{"positions": "learned", "bias": "all", "optimizer": "muon_variant", "beta1": 0.93, "doc_mask": true, "max_steps": 8913}
Each number is 128 + 24 x the weight over its row's rms, rounded and kept within 0 to 255. Layers, rows and columns count from 0. Numbers have three digits each. The size before them is the row's rms in percent of the matrix's.

# up: layer 7 MLP up, 1024x256, rms 0.091, rows 988-1023, columns 192-255
# down: layer 7 MLP down (transposed), 1024x256, rms 0.0237, rows 988-1023, columns 192-255
up988 108:167132108130136109101155089125095110143130111139127125135145145152143131169113110149105115154104104108127179127132177127156162105131163205097119139201127114175113115157097133131121139121092148
down988 104:134090155142111167158141143113125187106151150103100133116134095091163100140139150133162108144129107139113155122126137162123097133083134162120148137136180112133143120126134184080115121145144161
up989 112:099136107156155097132141129122165144100101102119107125198140139202115172102124096123115161147115127135157126143144146141162167101108130118134098139105174118115078131148130146141138106139163119
down989 117:099124091074103103091090129122124081078118129143133093153151081113144092114130159135108185123089184146109123124122179139099109122121132130147097115156148155088148119143128158115111117174152125
up990 106:098122107129132106125156115159108106165111118156158138149137141148090114136173119116128098152123105111174151156135087101136118106076158142113126148130115096087137170141123150106142155109113176
down990 100:103163116137144103111106140146126100130119158117105121125097126143107116131125161119142161119098144130069095137101161136138111151114113112128110121118167080152129136083101136100101144144122099
up991 106:132177177150095142110103096097100085133141105120129127125112134140120100056154151106100115133123126119108130117146135123168108093094142144116127118127143133089086121119194133151155162153143132
down991 104:166194100108126087094152164094113126129136143113080124107099166151125137142146120138161121149153128172180126113141129158132116139120114115187088121103160118094070134118120063112111137155121132
up992 097:145120156122170134112121138136155118161094143121143163107150122088100141136139123144113135137170135143140138104195154132143118139121161108151124049122141106107107113170106123137134131097136072
down992 092:138119123109126138161152107142125117145120126128106126153136134148115144147134120125127131105109127109132080111124121139158141173129146102100142160127138144094137168140131180115129102145127172
up993 100:109140122142131118117170108092154093132133102111117095126117157140086148145121110130154155103140149140146184122146142125113152167099130128135123101135093116137122107163132097132156122104113151
down993 101:137106119108082145123130084153092177132158169122129118090144141141104144132150116148141140157130143123095159118120127121129105127155118134086105099090119102117168176161138123146090151127150104
up994 103:109158132122147148102140141119190106164110197117149105159134123126105081118164135161098143135143148108120119137178140135151139157126125084155097085129102116131140083145135097132140136158135142
down994 108:149133109138098145151168120102105162140143147120078100123147106145138094130114149179167126154152138153146136129147145096121128152120127137122124151159130125119127113127158157112170123125102127
up995 095:131135106103098133142127129114164120140138151117177132110111174161145141132098154159126135090106144134086121142131116139139127127110059130105107138111141178169133089124127108106100138148111134
down995 097:116120075116145136155082101090061122128109081141086164150128147121089116155122090161136192138154105136115157109123136164107086148129142117124124105139124072113120125197120150150129126153131135
up996 096:149153084138111127145112107150119154137157164115168107117170102100150097129117138150143110123122159130137114135123121149133124176081117101125133131166124170139131135131092118138142118133082166
down996 089:103161134122107153109159109156121131159127120133137121136115149108102113124100144130085142112152087149179108134113090156149132148132158165142143102122154129164100105172166141137125122151135112
up997 098:145104144101136181086094142160158112105154154095101145148131104095052107119153089125102136160120172079122137110126174150106092144114150127094092098127151125090161155151133129139128126158144124
down997 095:113126127136127105153096155119113134131111132162152095152119160118135130125104147133148118103124107117166100113138122147150133130094060096165148144141131145161074163130121133174129104111116139
up998 101:111148160120137120108120118099148155126219115135151099086098113120131117163101107107066098105121096120128137142129112100105096144097151137089123120098119109092158072148118111164123132118111135
down998 099:140151093101146149141062147152159118157117124153108171109125121130108136101178123110111135143121136114146142125144098142160122090089101110168142148134117070168191110117113108098106125151152113
up999 099:133118151080097121120129113130131127128182148136149143135131115114094145094151169146129124127138145087119142156130125163132137106129106154132120202124129130089085129117106161108127137141126139
down999 090:090126136133107141118134112111156147095113131131144157131075141164139160151127159112141157148152158135127142129147128089137126085120089144119141148123118116093125123154135102118101137163170157
up1000 103:068160090136161112083150130113109098156161113116150133091105131149113118132122118089158113149158107120135114114162109143109119127160098136142122086146126180113119136143087183164149119130118129
down1000 106:127146120133096155126150126126147111136176134120113153169134186115075144079143109115113146149135115133147120160125107122133108105112149144155141083146122103141147114099137153114103166134143138
up1001 099:100085165117120141126126128152113124088116108143143143120144148169141106124132103118122155083129127119114127176148106163120136098142093125114125084120102173151146141106127150149133127100131136
down1001 101:157126135175128097081114151135109148123151123116108148123142158087117162105145114095114110149136136142138126161107113092178101163090103094182152101187130108116081154098162142103140120138131133
up1002 109:161136175133071118139139146123146106139124104136143159120110168133109094145109061122132124143078078117122159134139125092152162132116096144080099138150136148120162159157139176145110096175074142
down1002 119:143167156140147095119098135150125124165085136128138144119136130142106140127173067085143140147103141147147114145162106115175150121146148090104135106157144106130140116104167171160153119159135098
up1003 103:100124129168119137067101130124119097126114080115100108122163117145114115116155109174148148111125158126198161111139112120123112166099125151113110132149188118111126117130106147174157118144140098
down1003 093:160108108132142097154144134153171112119118134160121146131150102157094160165173094147135175125148128160134100114098146088150137103136130148102150128116157141144148144095123149108112166153123121
up1004 107:129144159124148103137156115148121052125180111117074101157112135113146140127084092108127128100129182157164122147132096082147137068110113107138141119124105122140149125096142134094136162114119138
down1004 112:143146116105081151116147099155089092113143190113100148114102111111126100159155115131154122132133176125133134108080142115137135092166089145119148121131142128120136098129141144093063110089119126
up1005 089:167122145173169130139124165124161158139176151140152112158123097132105101117112170152095138116139110142109168120163130109093132117137151114117164142165115115093131103116089166113125078102134103
down1005 094:127077118130122113124106135146115130107122153098168155121125106135124142116167096146152112078117125086111081154126101114136131120130129168145104111124114135135121168164104151131129122164141090
up1006 095:120146124156140120197140148128088149108154153129148141077151107129119131088119096111156138158137168128080139096073120091121088099143175143114106097106166120159130112125138154129085109096103111
down1006 099:122121088147130130091134098112139175191095079132128124120142111108127133138079155140074113133137116137142113130185131118162126085136123098115153156137138132109150148127113130089169118138144129
up1007 103:146102124101142121148126137100114107152112124159134129117130166115140103113131135152092118144108155151093135120147119163081157149155110149128149135170095123127082157145130132093192137120114143
down1007 098:114138084167140151099152112109138120139104087103146094172125112129096105148133131104188136135147128147107124111143126141118126133167129137141136146122117127139100133107104116156052170128131113
up1008 102:140112114133110125131124113073136083140123121112123167122163125142157121126157144145175165145122133145115119107119111121194149095159120115141131109160120132135117186123134100130120164172110119
down1008 103:161069122115130144131135106098114068153149117043119146140170146132130136097095125138109104108177121177126147151133122136133096116117138131112124114160124143133147119134135154163123137103166120
up1009 109:127131146164133124150113104114150126111176075118112116133142163138125188137126140114140139124168128090159165132120135136129122126121154121113133071141131127154127113102123107137138133134114123
down1009 101:163162065174127139111177139134137155123144131125126149146121125112100134139128100186129100107127086134125128133143110063115111117114145099145169093120139143107134159122124142120136108110109112
up1010 096:108128130107114101130132125139127096107114156113149125145140120123141096148162145114116175119169123139143142136129181141113121126102119116131159124113057145095108156145179132174135148084126187
down1010 090:126101109137080140123169140132126133134163114149080140112154099117153151147101078142125087128117131171122117136105115135098126116146126129098105165145107115093113108134150100144069122142131131
up1011 098:139172095206107170099113168121106079164136130138139126128119122109108123086120109145154127113107132089125133153126158122143114106140154117175117118125111115122117134142056121141136134080167075
down1011 102:121095162086154144144113077142120131110088090133131092128131106155152152145099087101076162126097094131140135116125127145101118104176116131085121109115151170096135110132123129150115140130147151
up1012 093:157092154082154110162147082121150156186171094083197128112150112129140139137143124137128162114139118130099123156118135148138126113162117083135156127103138176113111135127142140136107171171088129
down1012 087:136113136140113116111103143122089101104129136126108143125164101146113146145124146154109176166105098144132127159138101110109107125159130136102133086160130069174124138113111099170141158118132143
up1013 099:160156117142142125127090145113115154103112128140118159136108165098103153107134152126195100113164145114124125159155147142134123162109175122172133144142080124161119146118136145160155108124134099
down1013 102:166129121141073150100128130101119084120092155065103109081186116131164094092130110123134084118148144115129138140151131164109146148111133133154125143162080166176116080139155102112178135136134125
up1014 095:114126136142165145119080147125106115102115121080144135107118118131139116103111123138143121167130131132149120151149130114134145123170124104119130105139131133128115119108141171164063058117122152
down1014 091:104147180141121124128153147127123116158100085091133122142152125127155166141080106135113183099152138118143133113119120150112093145104138147139139116138172141140130107135129069113169166121094109
up1015 100:102094105113126126130106157108129125148132134137130138086115126099120087138091134111150162150138145112132135165154114118097153115125106168125178163114124142115106119142139131148087125100112129
down1015 106:118129113119121183163148149147111100081123131114118081109123140162122158118111090097113090142156147156074095123155101131144171115139159122157086144108145109140169133179105128126124139159117104
up1016 102:097127152118174119159101105127134100158192150094160140133145122126117090100107146127170154141121136104103123172120143173120162085129130136111118094106126122164161104122152115168175105079126159
down1016 098:103103162173087109115156133158100111111126131129122134142100131113130099140198135132106118150156150109152122151085169152115128112157124121181115139156159092135096169118138126111107162134102096
up1017 096:108105155135179148151116136120129122167154109125137106116122146132080142126091118163114129143155166098098116102108092143090135084129136135140130118088109098108113147105108106140102126134123118
down1017 089:113115106144120093072141163146110119126135133112100111141123148104088121109140091129131072120130072154153093131143129129164112164140135113135121150131130158141133135151130104165142132112111115
up1018 098:106112103125167159137142142107147099164138117124179110136093085136120131112147125076111139159140097168133179151110115113095120110107111118145120159117101131162149106158144090134139150131127150
down1018 093:143154115089142105156181104104134121148092149157092135139141156115099150094142090091126117129130128090185145140124145168150120135097111154106128091128128157139105163147138157143145134095140115
up1019 100:185125163128145141129087147100143144133155154086140184118151130177108116118126124098142166118193140151135155126101137144144118175088107117124144137123139182120118135120097186154115095136120124
down1019 095:173162115081114178114144130110111116107092141070101104193130091144148131106105163156178143116147156112166116126135110146155096120124119117134146123121073148110139165147140110129140121132114141
up1020 099:127162113153093117119121140133106121106112063119107107161124129100091129114131139135085162175128129115139118131145104077148167147094158171122114145155126135104132145147125182118115112089107162
down1020 102:125112158148160112113125134116118171129118126163157074124128142156148081138114105128172137126127153107126140098123112152130167126132141113121102106125132134130147147131097126158155117102116143
up1021 096:106121130165140115111116139143176137130119080143169123127094112098163128169093183081112116097183138130082156136112120141124079131145200104098110133115126125112096119092143130097117159129118153
down1021 094:135116108139110148148148106166141106137105166145182136149114102133116152097111135150093090129110130103113118156121105159109166146103109143109140146139129130123116166147112084169127107132123135
up1022 100:105128138128142136112123097112139099136143108084158131130171169155186146090117130159159131155127110162125094133161159096184124080137116152111133154071161125106115110113146121134163148123129090
down1022 097:118110141091171128173137085130144151126123116117131177144135149107084134104127180114138125112146103110116130126099131139145116174169159150070123140134113134099159113136142114097124140136096105
up1023 112:175102076114120154139118160110137131109128158105170143152139123148152106134130102155179120133143079097160135138126117139109106118166120157140136150100102112148149099141092133106119085114107150
down1023 112:091102135117093158153180141186133125140112154111139108110127118087149122126105124102109117138102142096131098098151109132128161113114127130106099093167111104136115141164126123114131150136186152